Weights of a small GPT-style language model, trained from scratch on English Wikipedia.
Training: a variant of SOAP for these matrices, 121M tokens, 3705 steps.
Each number is 128 + 32 x the weight over its row's rms, rounded and kept within 0 to 255. Layers, rows and columns count from 0. Numbers have three digits each. The size before them is the row's rms in percent of the matrix's.

# q: layer 10 attention query, 64x64, rms 0.154, rows 0-63, columns 32-63
# k: layer 10 attention key, 32x64, rms 0.169, rows 0-31, columns 32-63
# v: layer 10 attention value, 32x64, rms 0.273, rows 0-31, columns 32-63
# o: layer 10 attention output (transposed), 64x64, rms 0.222, rows 0-63, columns 32-63
# up: layer 10 MLP up, 256x64, rms 0.148, rows 0-83, columns 32-63
# down: layer 10 MLP down (transposed), 256x64, rms 0.157, rows 0-83, columns 32-63
q0 028:097154150161112152189146127154144114141137172169183152108125176161126116114187135143151140170161
q32 045:140157129146167143170118133160123109177141155180192140148121206190116104146153134190115178169128
k0 026:131121094094098109058071098082119140089123098045073095073123054111133142115089147103138112113121
q1 040:104124111103129154096068142035131040119140099095176160071141147121094108121133094120136123145134
q33 061:093163117120121169098074137073136064137141084075159160074151167121097104124126092137169156130141
k1 059:173147159157157158143149164189145139164127171172161175149144148166150175162172170146163141134168
q2 054:146121065109134125094130171111158126135165065120182168132131105150129197212173153092186119118137
q34 060:139104081095139122130077194066150143116136095115169154123169149140115176157173130126176097111139
k2 045:142126146139176118090185112143138134098105177144129161141104149096136137180149199099130091092177
q3 081:106148105147131116114168176147136166111158132166126126140160149129144195148191144102135125139142
q35 072:127123076137137102113134164130158139073127102174109108143145132104136189142169100097138098144093
k3 098:144096130118133078065137122096149156067097052132099161115119136125158142153142135069125068089161
q4 019:128181133127147161130138171171129131085149127098149112106180141125162127089161092115128139139171
q36 026:157156121095124185101106147125127127108077112126073150138089144128127123117169113136154156094124
k4 014:088163117138075076047108093099125070137133128135167147141124105088130086083099122134074102145109
q5 045:109132110114084114073054108063118087129090107093141148089155118108103093108111099093134094098099
q37 051:086112108098128127054041132068106124124082157090161118086121111064126113095073133108114085105110
k5 032:150095153126171074159150147073169130097091154119109136125108136126119158150143133125151073077193
q6 055:142126102120143102085088187105155120141148085114182168126150122148138159169140133098163072094156
q38 073:125117090102146114103053188065152130116116105101150153099156156126115152138148105120162095107136
k6 031:148174179149146178172152096084132114143141184145140152133159167125120123143146156143131164169108
q7 095:107095072080131105081099126112125100117116038085098111115093100117092137149130102081119092089110
q39 097:117095057062141113105099135106129106122123037080104137100100102121110151145136088097130094100133
k7 122:149169145170143163152130159159175174131161082166180157148187151170192149141177165139160155173133
q8 115:101203135093121080163156141122049130096129161144150123071177147101139173091124052117147145129064
q40 108:094208137110107084163157145127049124095133170138157121085171137113152170082133065132135165137060
k8 115:136135127133116145096092139140117122121131101154154087152131167166191165105172106112118121094083
q9 100:148138164114166084155102142175089137174101121124142091118082187102156075081157100164134109173155
q41 100:142105147134146081149110123168085108168097087129110094106069197101157061054150080150119112159160
k9 103:127133098185183138142109127151147150117176080056124094088136165102154082105104095111117090196129
q10 104:200076188139156106112165137131123116172161127071116153201149155192146179105087127119138105110095
q42 104:179061174122141109140156134130117105152159138056098145206134144198141188092096128131126105123096
k10 105:140138105153174066122172103135112078172110161100069133151083167131083208136150135101079104114155
q11 109:146126082150114139120149100110122173123139164128099148170133197080128113106229103139129112145133
q43 109:140134093150110141103154103116139176115142160126111170167133185079136118101216113158119121165127
k11 113:100109150120123120168136136113135086078157114090109176137152093101134114123152079114117108180056
q12 115:118135171106154159126136159166152149145168103091164145146089150065175208135168146136109136107070
q44 110:130149156131150168126140157165149146162165092111171168149094157058195194142164146150111156122089
k12 109:124153119191221120126156125116095142130141095088122201178086142129184100164197163093156197107099
q13 110:110085165105131132205134161079141141180145163183163091124161165127179139146157133103127117113116
q45 107:104085177122133109183151149047129117158142172186150080117160172113175143141172137098139117109142
k13 109:133116123074110095135129095128162102125164145174080102151135184086128148177160085160138137093128
q14 116:170065083119100173128133100100161174160160153150097135152150131170148165132094135141138116148081
q46 106:176069097135106164140130097097175170166164145153105143156140126172156173137092130140136122158068
k14 115:122131161152077073181163132055149177153146082143143154136133146117148146174125161148115143187101
q15 110:134143084156129124136116103094070159157068153107054143111104125183079131112095120164134131132103
q47 106:138147087164133137124120102072069150172068142127068158118098141174103138113097111163122126152130
k15 110:155151098110056173162096103151105136171063138144100115156106109106138146144122137115076122185135
q16 115:139122139165113139133156170160082194170100088101105104067149147119097159157129122195163126053146
q48 113:141123135174122137141161173178100200172122107101113104076158133118107165166142142202166129058148
k16 108:130128119159138138177122152173094146069130091137125031138118096120131158160142139116159118151164
q17 106:124168147116139114169163144106150090170174155171118126120114091216181170116109161103120112164163
q49 100:123151118102141114178155142115176095157192144163095126111100100204173164108104149110118125166150
k17 106:107163065133113088141166081139098063140205162143140047145105125100175152132091161123124146099124
q18 096:176132151103130082084156117134094163159153126139145149140142053082101146161134096144130078139106
q50 093:178127153113123076075179110132091161132128115165135155130154038085100139153138102120141077119125
k18 101:153120178173090094176091115139110106110101150081157101152140068119142148170140090093114053095150
q19 112:122134149121170137120168181173099076123139162179169057156109142191101105168171130160118104142102
q51 105:114137144125168143107154175184096080123122165167163050154106137178094098161166113161106089145084
k19 117:170151120110177119138129088115151148131124104112137091095152101161126128190199162111079111105118
q20 104:171114093089103145078151142096128097093158149106160140116130125148134071105096176091142163135111
q52 104:167106090103080154065160147106124096084176126117155151117138112156155079096100184105130169136126
k20 108:189132128077086165081148143135130144100152138121121110138142140136139114075133166132131155085165
q21 123:129090128135140071106091084054080116190131088128121112146141083100129094102080167103109142084132
q53 109:122098114140138079117095091050097134214137097130134109152128087094135087112074166111108138076133
k21 109:174175167171105113101109160107181135224157150153116099124172127099120107076167111138097076155158
q22 138:132076124118104118087122161073040113089117103136104129111101094086104137081120102124127096108145
q54 115:140081124121123118100123191083052129086115134128101121111107105079103152095125103131138090115143
k22 111:122046160170124052161100198147092143122113137136143128138112138102117124132117202131202093183151
q23 107:165196192182089126138149146104155096053076106142131103191111109096137110148124097170087150097154
q55 107:185185187179099123161176139113172106073102103161124121205107116106163127149116111176102149103159
k23 108:159136152120165149144159099028129107091086089153127119135112087158151094101123105172126107090159
q24 113:107079145158122177156159144143109162098092135159107149122159161172146165114089121127095155073103
q56 112:102064137139123168139157126132088148079073122159095123109168154163119156103084126108104155068105
k24 111:081083133121127113116156151144157145143024170142110144163108121111109116141123149062153172125123
q25 105:165118091171125072115084099110172170083116183118132093148085189143117167121160165169152121094098
q57 123:150097083148117069092097090089145144063100149110102072126085169118090131103147140139132112093093
k25 111:146116189122115160150131152103125166143139103089142114165048176145138119149111124148082109102089
q26 117:139160077104190114144159154130138159143140099145143153155099085130135143142085086143166116100117
q58 116:153160092115187111153156176132145165149150103138145141156099090138133140149092087142172121098117
k26 111:129101114131149121112193180121171104179114146080099138133124087115121150110145042079151168105156
q27 117:096195107163138178127110188089089080148149134129091132158167132092120148122122166126166110123119
q59 104:070180086159112158118104164060071055112142115118089124141149126090102140090115156121156103116120
k27 111:088146169178122174122130094074153084129134110130087155142168134156116142151127180160186090140162
q28 109:086100060111107112108109094093104119106085082174124142090077166061102127130125099037109077114104
q60 102:085101048105125113144114120104123109116080104177118135108071165083130145116118109043103078122096
k28 103:130088143098151158174125136130147165117108196157106150153097157118172132169087101109126157103141
q29 118:124108102137185171156086144105128127166216112165100147127116125208131154169161084137126159104174
q61 109:122105095149172173160082147109114108161216099171104139152127113214147152154166088140118162105176
k29 107:105131125097107100082048180135102102173187127127112153113117101174106121191134049150163115140129
q30 123:178151137141088134190142158192126123115164091170120168184135170129137106149183164135128126140169
q62 103:157156130142065122199129156178114111106175086165110165176126156125126088138185169128122120125171
k30 114:113089098114133129241092141125150146136113141086099152109163108124132059149142176146093106082140
q31 113:160123130072126146149146101132066111117130128139112174111148194143164082117091133104104052103107
q63 107:159136137062144159131146105121069118127121137142124167103140211130158081142088126099108048109107
k31 112:134130143108145126101129118127097147096175190090127135120179175126182086182108135080108090088195
v0 105:162088108125164108132167158143140133120144129144104176102181129122151163109093121192067064115096
o0 127:137161132081109107113142142167105109170157112134156144131096137082126110192134168069156141141109
o32 074:155144138114070102161092186195134099128132137096188086069122150127119130071149119116132173156135
v1 098:127078159110137144131110125083071089151098156109150070113098118140122116105087137132116140173123
o1 118:105058118082133106084134151162145163176153091147157149141107208115119121144172118070102084098134
o33 078:133136126067181139154159133192180164090132163185200126145107152167108152128124107108147133069118
v2 102:135116074169095111166150133145098116112071136131088114070096199095116113139162145091082122122114
o2 116:086194127090176159123134108135148151100180101132118148117063159111188156150174123111088081127188
o34 067:139158129129097110150077130060183146158135074111146141158110138168136112123165064135137103167055
v3 101:025118188134163108141149119150164087077126140155141103131090124125157106121156079173098110145175
o3 128:184121128093158124116139106085091154121106126170128159130159157171127106165114206131147193092138
o35 076:134194156150121100127101141107140166127098111126159144098198170108105160150109135142167099073119
v4 103:154151141109137060171128063181116127158122144119157206137118168191110159083099126109172130120175
o4 133:032135119170083100137103124123135192193138130130122081130131144129128101149099155163063122152135
o36 071:111110117160125189101154197161133132108093076159101057121142110084140131142087143134093109175140
v5 103:164126126161113087132179167130154090114104127092107095049141123144098099102163130127111166118141
o5 124:153184137154129131139093103137125122130125098154166164178108132132155125170118171196079093126164
o37 078:120140103127148120165097169163110126181140192125139133124140142163138177172138142113150044116146
v6 102:146133056163107157155139113123098141089142167150136150119129148148066135143133039122159063137139
o6 123:082060122033132116122121101075108115148130182161132159125139109091125154103088167154108147163141
o38 077:129059160131147168111145131116108122092140069095107071132138083163173151205090161107125107137147
v7 104:138159092085119092101144175101119166097119119100052079166138170089107109138120125149176119143136
o7 123:167140133090138176119156114106154110179182101167141142182161137096109159096103145159093128075152
o39 073:149150168065094178144099126168084134176104088068140162122152073142143096137118177117083140139162
v8 098:160167192136134119128103136146090116110116069159127165114135156070070136132133142098122100118124
o8 121:067121163111131087190136103155170127170126153120081192114144121138126140171091090113129147119118
o40 063:081120131105106140096101069163157098159131208114108080113135122133091152148081117110097224127106
v9 106:201181127128166105139083128150147090051121098141090151165158127096100130163070127118099157110109
o9 128:085138119171111150103155162109118143176096126125108180155088055102112178113117135118201108118119
o41 075:147107109217088148071171099136131151119203139084156097103049133153114137080176188161165126132081
v10 094:089125071199129137108076126138152101135113095135124111198130163126081098091102134123044146120123
o10 109:159179097151100178064162180132113153168146174106134089085098106112095147138108100140105126096185
o42 078:125114088077136066155146094087106162138145065048115106070118126116117140173130148121144064062120
v11 106:054159082115155134139110058173157147111081126116089107094136106144136107116108151133176085101134
o11 132:158111118147057153107110144124121115108162136155106182110125158123159132111045108110129125133154
o43 075:116125114174146120065151173133120132149211123149099164138146144126163124156119146120096182104139
v12 098:160162076102179073128174107161109111146113119166138114128143150125116060130119115186160126207137
o12 120:090097137132110129077114123081144110150193143117118142110154166143155160101128177071084147076109
o44 071:179124096110123151121103157105178115088153215086184180113182099114162183101143120087103132129066
v13 096:164157087169171078151103100114098143125084164118156124109117105149141146170084109187174164144128
o13 122:111097107173155043107147122098104108084133117167199114143136092147165151136072181115167116203103
o45 067:128152147118052123092120108115131048110113152120130127161116107082122161105093134131104081163097
v14 102:130124108105153154183209164136178171164121095146107121149167138164107098154103105106153120121162
o14 122:155145148140189095142077110159155140164092137119141111162153101073151078110159153108164083165136
o46 068:121100146148119110099083066202166112140114166167109086094153141084126094109127171130111089134161
v15 099:141154141113116174148135133111107092186096115104151096114173155065153112157110084061170149138127
o15 118:083131138160104143091166119154143078129135135136093124125156117142095174216204137130094090178116
o47 068:108144124159090109082131096148178110110163122119108136125109155157117133194169172127134113150101
v16 098:181035148091176140129071087152141116130175127123135107123124128093103123127129140158119189121093
o16 122:126139110108154137138139136152110151155160174154132152089107126127126123122136090127157124167144
o48 073:150109115143112113048207171199144148119157085095129120120123133106124101145122147141138102138102
v17 094:150103119117138145104092135107158136154135165123126109205164125149085095115156167107124128150155
o17 122:107122106109119128146121146109129069171108115141057143116145097149095158102154104118135098117168
o49 060:101130127160123127130093131129099058134133145153164123057126195091135129113121142140148129072118
v18 099:115158166075085082199092094120157138096193125177108135165150130167131079119128107109127137112124
o18 125:137108119112118189110100155089095151164171164133112109102104117169150111124132068175122094095112
o50 069:140116081116107202156121141143108099140098148143134151092153190095192117157126177158156064162142
v19 095:150143124184147158118134117094136203108141135121123077149136125124032183114065128113125140130119
o19 116:144104130158073142197121144125154130084155143149142103164076087117165150128141077105056112087099
o51 072:136133120094112129201141069133157109180156166200123080157098114057182121097134144114127160127152
v20 098:105102106127119115109110109105080157122128080137191171135120101076119130086185081131094133084175
o20 125:140165133090111141102107143205123102148167127145123056106129111137040136140090110141140154164142
o52 057:158088140116116157086119079140161083188120173095129062161125128113136101161096214183152124069115
v21 107:171085082136128095159144108072122160093128152154210128165136112154146090076178110079161101149121
o21 135:143152111071115186076134138143158156160104152164189096127127128142116110109134161123141161213103
o53 073:112101136113131147164125114140127163157123200078098051111132166151142164099110217180169144133126
v22 105:129118133119098158123155122119072175139098155115094128163103098131157111140193081197129138138152
o22 126:096157193135105089178180161090161117141142147127141175148077119150065114108098134131139111162078
o54 071:142124180120174100119149146138120099110134140127128138153123149208136106114146144126092112141149
v23 087:091171178113114123152132118144182204105173147104182107084112111040115182097126105122121179137135
o23 106:113110124176120174186172091167120155100123134131139109155158137074136169133145109123144156104139
o55 068:182118150183155125151145082147137098122106148129111110154173145137098117142086123153099098119086
v24 101:188138094182130216162133156112142132117168124194121156058068102134149139142104142108139125166139
o24 122:119044137107097092134077169151138167071140115138128193127175094082119103156160110145163167140141
o56 066:143069140117115075103112123135135158110105131132147152150127126088006087155124108145098149105112
v25 092:152122151173112122118079045139166142136125171079098148139107139103143132074140127119160087108134
o25 113:070110058113197126100120127140085093101146141128164141128098156124150103123144107147165151148097
o57 075:055163074079113095131125150155148113063115131101148118137111194166138147141064074137166116152108
v26 100:104182122119159109118102196113114147142113174132186184154168101131109116107079153147079142092150
o26 127:163113134100108141091127180140207194115132137128137113126089142118094158124093167161184106137097
o58 070:144042163138146127160110134088190174149139069102113114084060144129109154154117162119101089154118
v27 098:128167175119096167158167139124125132092086145056164125136104140152083133107114086118138094119123
o27 122:158089118126102074141103125109151136098156185093121142155113175059119128192148136141090100156135
o59 070:173113064132108065143115139145188099103125069090149141114102104107168136156101160163092135089164
v28 096:127142130159086140114154118149086163116166135105117117161115112152106127125142127127144119101119
o28 105:108038097128128140181172116160112109178105091130111132095136109110084151161067121111120096179111
o60 075:140113084125112151207098089065191131177065143136175164103126159168115118152159114112105138141186
v29 101:156129122163094104100118111154193116106141140092167107120071087150065065194150141123135138169128
o29 127:119123137091162178164136107161100137094149150070131106155098148156138115151056106098097178086096
o61 065:147104129106078126150169133132118168078104115176132155115131122154154149124079074076139118126083
v30 103:152158139187120086107113133137147111155083113143159108094198134146172139170144115141146161081109
o30 121:070139131114139152173103134157085154130152141128146141129121122106123134102115135166115101146131
o62 088:124086176158100150160153133099077129139115188188194179151134130157142091144124167129112112144090
v31 103:116174136115193123156110125079101174129148130166101127137137080151056176124171120100070151163184
o31 123:102130135080122162129089128145135095125211091118175058129164063115107111155130112117120055099084
o63 068:121140174149165172133133135138114136123129123162151109108131143092126085133137131087163109125109
up0 102:117164135145162059095146134122146138174091147103112127112145161132099184161135103130126164076032
down0 125:061112173136104108120106160125155130087127097176133145165077130109128166196167125071093119164138
up1 085:156081104171072081134159130155093098116122155164161101151154086101142170137158159098157153148205
down1 112:119123127090152142130125080074143120104130070101130153083113111128088080118099086145102121135060
up2 085:123184136096137140079071202110124102181147147131162134137139101143169117126133125162126127118082
down2 078:125123097163067116147113096127094161071075123136112089145102142078132154140143236086131098142109
up3 099:128119110120137119140152120144102131144051222162139130128164114128105130133151165175130149158084
down3 109:143100132143041194109162084155092110148153193061090164119137129130160113117127159134162149073140
up4 103:164105167181111144151146154106095192151123107109090111066139111127134167131109145125134162116155
down4 097:139156137106140145189160063140180165139203070153106182135193133130139125154141115159128126173108
up5 089:160172094160158061122154131125178152114156168154165150101113175130099162078095161117110109180122
down5 092:117173168141084101146109161119105092084171130116203134131160101120136164093118079066115058128122
up6 094:110092135072187122189130134160103121137093092133114118092142068154062147092100112110078102062087
down6 085:145130140174075070135092145125161096110096180207151084132139152158150122112149128120171068140136
up7 083:083107127174079116148112180097117128168126147131142181093125172144170099110156146119099104090105
down7 074:143101097082132095116128125165140121101113110154127114088131062148127102111179131137180142130149
up8 106:110124155131136165142097126116142133146150110167134103115153078220135140135089100114145087153104
down8 105:127081135143114132139142119100035136117135111098148133146134131110184172191165169107124193131172
up9 095:165167135180128158168138140182158146113150070143156079156143200139139143158122112110111143076143
down9 087:107110131063094132081107144108183144169067197195106133115163123108101169125100167171166142123130
up10 111:166179143153109137118174133132131139162130187074119134070182154119101193142133123087181086076103
down10 112:173119134133082144163124185107165148122101037089108155114141122145146113135138103147170135150111
up11 100:138112158116130135088066135113115133181126109107124065187105112084183143145119133191114134095098
down11 099:124156117097078121203109143138153121070139097211152146082116112150095104120126098099108112130173
up12 099:160134124160081140127196147142106135117143130086110127117135050133109112071147118073139145138160
down12 100:048111091124121101137085091107145141103138085142087163097126145119115082142095163151146109135069
up13 101:102166134154122149160100128070137162103161166120122126195160148156154174123156089096103129150053
down13 140:096157120143123116166147133129058100107150137132139114134103098091160170095158096101102144131067
up14 106:178153114142107211085140110140140150143154055157158131127132150105156158118158154139087176114170
down14 125:050074132106096056145090155142087101089133123128122161089117090106087098152069106138174117145151
up15 108:141117186130168193152178111201129156162124156142118150161127144144170150183125077146198134137174
down15 085:161154088108160099055105107095170105170108066120129151147116109120075118136125182147064148144098
up16 105:122148141130113184188205180092131084180132087102142070113144137158104097148135110123123133134111
down16 114:092089069174177127128141153148146061110145119113140108147115111119153082104126169154113148120166
up17 102:124174124121185157154113143127141158127096102157191122093050137162151173123106129172141048115150
down17 105:142161138120180138183136136138164100135163203109131128123144123126130113097121086067138174103091
up18 104:115092147169152141172121173129106208161158162099099108157129129181191152098153129153158112120133
down18 108:084131154157130145132091152146113148190082165089158132147143126157131097115112122179176132109106
up19 104:131112127194146154125193116136157155166099121132137140185081109115136154145119110136093104173157
down19 099:192103113099110138113208115089141125110132120188191131074168078066108094110128061167148139119144
up20 094:144175168081143106180127126167132180141130102123147179160048102144090110098147130152082161086162
down20 088:132124087229133187094099175151122101121129132149101089116134116152117140144138137152177115161113
up21 094:145165121121141142089085098153153144191122088126133091129091099114077116206102150176141194080137
down21 092:101080138123059114177116156103079131103111068116109157159137141120142119066097086118140054120122
up22 113:137089146153056154130153159178152146162113108173118155146119067133096173112101170131157180186176
down22 117:126160102117211111119089084146109125092198086091127103103134167143186095144166122135086098080133
up23 095:142142110190110125168111122149127164184129114167126098132179143123198114111129138124123215153098
down23 115:127112087149126111085091155148104105115165171110109174137127110112066172126145106075132117089184
up24 104:111143109081126141153081122106136141160135130075152098155148124123175114062117129117129121122099
down24 097:131079069120155118144143095140082131103141170097141081119193177105135124104145170115133170109150
up25 094:145129163157061130162092124086145113135166088156120166120188117135099098109096165174092106119172
down25 101:085108082106153101085150137170083153123099108126140081151090133120141140163107073048148154121082
up26 083:116093069074122146121150110125114121138099157128091173073100115152149137160081132108096132096145
down26 075:140173144140092095123062116121134167082127054099160139145062136116138122091188140126144102148069
up27 099:139143127128132137109145136193192154118114129134089103167129111134131036181081155151116125136132
down27 089:168077129144120146137106168091127093099139024076175138081131071149127157142129116096112159113179
up28 099:125158095162103104150182169178133120120170129123202135153118136164100099161073111138109089090125
down28 127:128119087136194150193118145129110159110128167081131162129127135188128096180095165116123123122205
up29 096:077103108075130090089058066118093105140126082101095098127116134081085132144075127086122137078116
down29 081:167123167136107195121142171132112147111074188103110089090201138165132136078182113128121128191141
up30 099:122157172188145096166158138177150166101183189093144187115109120144169122090073086130154118125085
down30 096:106178185137104126201128110165126135083135098196173196127122140139140111168069103109143114123148
up31 103:078099162142118083148151117109142105099108043118130194112150074131120131190146153125135153107165
down31 107:172167122092069157062071101156110109159133165182108063116086145121117138076123093165132100142096
up32 099:133125126191102122091073117070109142127127191066110131148109132134116143071177121094103124139127
down32 093:100148124132156164115134122095111155131084034134127158138120177132091150112118132161090185139102
up33 092:163137138106183173171131168158157089098145168109149128127150133139106112078037153089094066134059
down33 088:147152090119188161073132167206153127134115112201138127132120152194131181154136120072155142116096
up34 089:149120178131125141078146125150142129150159088137088152122132107144077154155120141124123128042112
down34 078:122146089151121163236139156089074133094113100133121163140174129087169105124151200129158165152106
up35 097:121111129167174130121142139133107081188046168114090126097103117108176130142139155098120099094149
down35 088:127169129142092111140086162115089143081141194119129146109151078115118139140129139122107150115042
up36 094:153142173184147141106137095112113032169105154136074126118154138155142114149116146079210139131046
down36 095:124105069102166135163114142161154124112077098096107111113103150205136114168151160141109074081203
up37 093:120145165098132134145106148116120154114163154126114138192101110145132149081136136161118077089101
down37 088:080167141131181128155157106154149118133130094200105159090167140147126148143119133100163182138159
up38 104:112191178184192108146131119137094197133110147125148157161117157081095139073152092113134115085087
down38 122:096111151168184145156133185107114168130076193071168153117126142115084111178066147102096153085160
up39 109:140070129174149151123138120139108093132158201114152095095104121168144112131146116184170089164116
down39 091:133086133130084170135158050154091126107117058149152136133095125181160185178147149078124128081091
up40 113:062126108116127162151114143093086124152147155148152087176175157116121127120169160070142107156111
down40 112:126150125087060121159112135117120101080151112174116136156156133061144110150179078061156122182130
up41 093:125131157125098136161114120051115125132156133115089046155190111214116147100170126087166116089061
down41 094:145126166138069102137075107138145171086120178118092137146110143141124141139106089098138126157090
up42 121:128093163147145139150157176089097113108161076141036126117139152078086153114144116112104101089051
down42 128:135083113133127110165140141089140132107214050120074110106110138107104149125107093152085074161049
up43 091:074123123173144133140137150127105145181125115155095114137135106144226139079094123127112079060135
down43 097:077125148096205122116086179127138093140126137087109135155125114112139115150132109140134198147069
up44 102:142175118139107129114120098146155104151101148129098133180093133169150148167174140183136151097156
down44 117:196111118159165148138123146109102145105187102120142139179131131170118116090155117106165084078097
up45 114:138085195219107154127127105142143106142138160092142185142166133173118141135127164166122159130110
down45 108:117057162124201119101110210134173104134102125158168108148108047130139124111146060107152132063147
up46 086:127124117083160088119104157094122063175146106165132148187133153085133093125108113129139119104165
down46 081:141152084113061210147149087144133157088102081189178136130143123107107148110113141146133100192082
up47 116:095182077129087091131109149071166185131150139105109108131066135177154131111126114115111091094119
down47 144:156142124145056159092118087105143151139120173135067087141139174175156143124123181145131092085176
up48 098:179140060176132107187161083121138167111132147200165185152157155122100130119144102194121163150111
down48 082:054138159145195134133103152147117149099151157097139099094116098113189158184093160066152139138147
up49 110:097160195097217136168156117093144123133197171122137159054157122142123193099110109113141133133116
down49 109:146136147119139117127137159053151116140151127101109163126178056114100121150166148125063124140145
up50 095:114103165117059140131113202136130152146184084165217163160135126159119158120110150133137120116168
down50 088:108159084130189121142151078089137122121147100107072149091187155118097103139138114144094134171154
up51 106:110063106106108112068133084155103152139101138069103132129134038155152180135111146174094139166069
down51 103:138134103133081098104126130142121061126145189036138141133094115095152151099139100096120068156172
up52 102:124085114149168181113141148150104117152117197105112122096138101150143215165138167153108106161085
down52 107:131093180157108143118147096220136115132095182190112095098138136109158132118060170110131085116150
up53 100:198177141129136119172162109199116132106100160121085114173132087164102082163107089122187158145143
down53 088:090093159141146134137137126109194113150099073161137148109109131107232155113105156130064109139098
up54 092:136162163111190109128093108086187148107137150153185153077133068133199178111149097103102150106177
down54 088:129103120125115121158129154122093111130066089139104078144102165098082117113112143169125136151110
up55 098:166109114142054105129117137106137153163150048099132166103085089116130162114164094132124128099146
down55 112:075104053088172150143105125157126108053062117165116118129140113120124107095092153107152160136151
up56 111:135091128087156145102102115108087082104106178144048133143103098088152113069098121133117068107070
down56 111:163080152128085163117099151178161105109086156167175103140132122123100126080180168127165131109142
up57 089:071145115135181096123145106165189163114198126081069169107084156156034113176153098127112128139131
down57 085:117118198127064104155119116097167140140197058138165183194120102114105184097117098127162130178106
up58 115:120182145157201109147173102097161156130136132107160116154130175159084154078134136111141141119101
down58 134:098161111076180149046188098152177157152167175144118145155120115141098113120122145109120099121103
up59 084:103117086108096128123132115073096166138192085150145114138082094097103130059119096095143089073146
down59 073:129117169177147136212181118117141127101121130063125109104102127186183102103147159146102101169111
up60 113:130098150079170191137148098095137162158112171102052125142153163180142174137123175152138168166151
down60 102:212110151175201137068127195138112178167069059088183135093150098124147166127120104086115089104168
up61 081:108152174177085155112121142131113178075119215105094141153200190126128124168112132096159102081107
down61 076:136155136148189142093096119126136139144150102125141120072159093164093157084100149169150157206114
up62 119:135072104109085142152034106162136083114139114139136119091123090085122119135132123112101065127167
down62 111:143129126123158120067200133090131105139152117187151186142099158160107152122140161159181220110115
up63 093:094147133124093134168129235117122144092115140073099084108134136201141134083150150138085086097096
down63 081:123138085117185156151152101111165085129095139107106086090116040081114083147174156140123109124139
up64 090:128123124088099133130115098160102149192099053164138159170116091111140094118118117143073157181192
down64 086:086123139132136129176137104143106131074145144024097108090180137134157153174112140144131096138110
up65 104:125142152153117182177135135162105157158161204123180142119140108086081139104192180134150150105076
down65 096:083177104142133092183152115117150113156197132072119065095105148096137127117123160115101165165106
up66 096:055059105130141134104160107115113139179104126140074103184174116106154165107116152169141086104134
down66 085:168131173140065197202067160134112154120132146143112195116128114148149112123115094105110139202120
up67 102:113132111123160078123078142101208139098120133117091095110181187149174094126144101122091167090091
down67 102:139099138145103102103119133149121115131130184122077082146169148147151190100119114134115140125078
up68 096:119198097138099171160168097139171121115150144151090070122047133123113086214147103206171107111140
down68 103:143129138143192078100068134128075144145097127121141175153204145123101169073137142078074165167127
up69 090:049178092156122139148148112151118174177186108142174128123156126148141091137085089160120113146172
down69 074:180129122166138095090097116175127148135106068135124183182116190093121201093138147120133119113089
up70 112:165198181069139128165126146167104114146130141088140122141145113161097125131121151116201099092037
down70 111:150149122098089092105115136142144086129107095173154184167214155146130151121129117157103136186055
up71 090:132154162123135122103116170161134168115146104100107125132127145161166131117131137056133101100135
down71 081:160112109167059126086159179141076163157104099135065114148101145099104185071141131139159109155128
up72 102:177112113224100143140164134146122153126094148120097145073157116086171180128162163141134137131094
down72 083:163111155128084230116113114176152191137076190167124165076145152173139132138144155139096117103104
up73 102:127150177082126124105110094125083127182131101097064135149155094133179136170114154120124147160102
down73 096:138150148117088080142112102070137158111177177121135128134148161121090097165112155113113115088142
up74 104:094074160116152091089108136096135128124086155150111109158122110159144102021117157115113072083079
down74 099:118166152125151142154100139147163086137140155097117207088083088105124076173118137146141110089152
up75 119:135082135127131103126083125134110124092141127156098101142111099106077102069140130148144050118084
down75 100:144142087106145120182182100058091125179175168151123141144094105149127170127096166073110164080142
up76 091:152100161068132099124102101164093101124081093104110114134094114070125129142131078161058168114162
down76 087:069103114138131144110125129128147140086080095127172149082134086151117113104142138078136130170123
up77 105:113141138114142087136139165146159137094170170140102157107106085106193135065210101123156085101141
down77 113:125167190146089136134134132167130145113111107174100118170117173140162136080175136152080092073185
up78 100:128156127104154141133122149082126192199087085137078113064090132153125176083133158111159070138132
down78 085:143212124177117121102148127099164120109212188032141158129111086116164084151119108101123147120140
up79 107:114099120162123106167134113116116133161087105139107102143091136085133080121113031168112105109132
down79 092:138168138107078108129120108134122140104087092204154132098125096163117201125109173103102209079144
up80 099:157160144119147130137113128185179115112126191091165121126096177158130104163162155085144146146115
down80 109:131111155123070124157110158165107162130142113159171135104153096100071122123067096060119134171111
up81 098:061127114150070199143148152106139172161137125088172102096128142137137170101154125143156133136077
down81 088:133084133144109131127153165117178155158100094098141160142110122132102116131091172120135095130150
up82 082:099193109170101124111096223090126147180113106129089109159134152150087176146070167176153088129108
down82 078:168103099075138110123150100162173115109148129219158114126208122146154071129120128075107130090141
up83 122:150124107149148149128114150098121144134120207093128180165204111165129174149181156181146124109092
down83 114:139131124144121080043134116093158124162167148140163133107158081083152112108170143075109108090096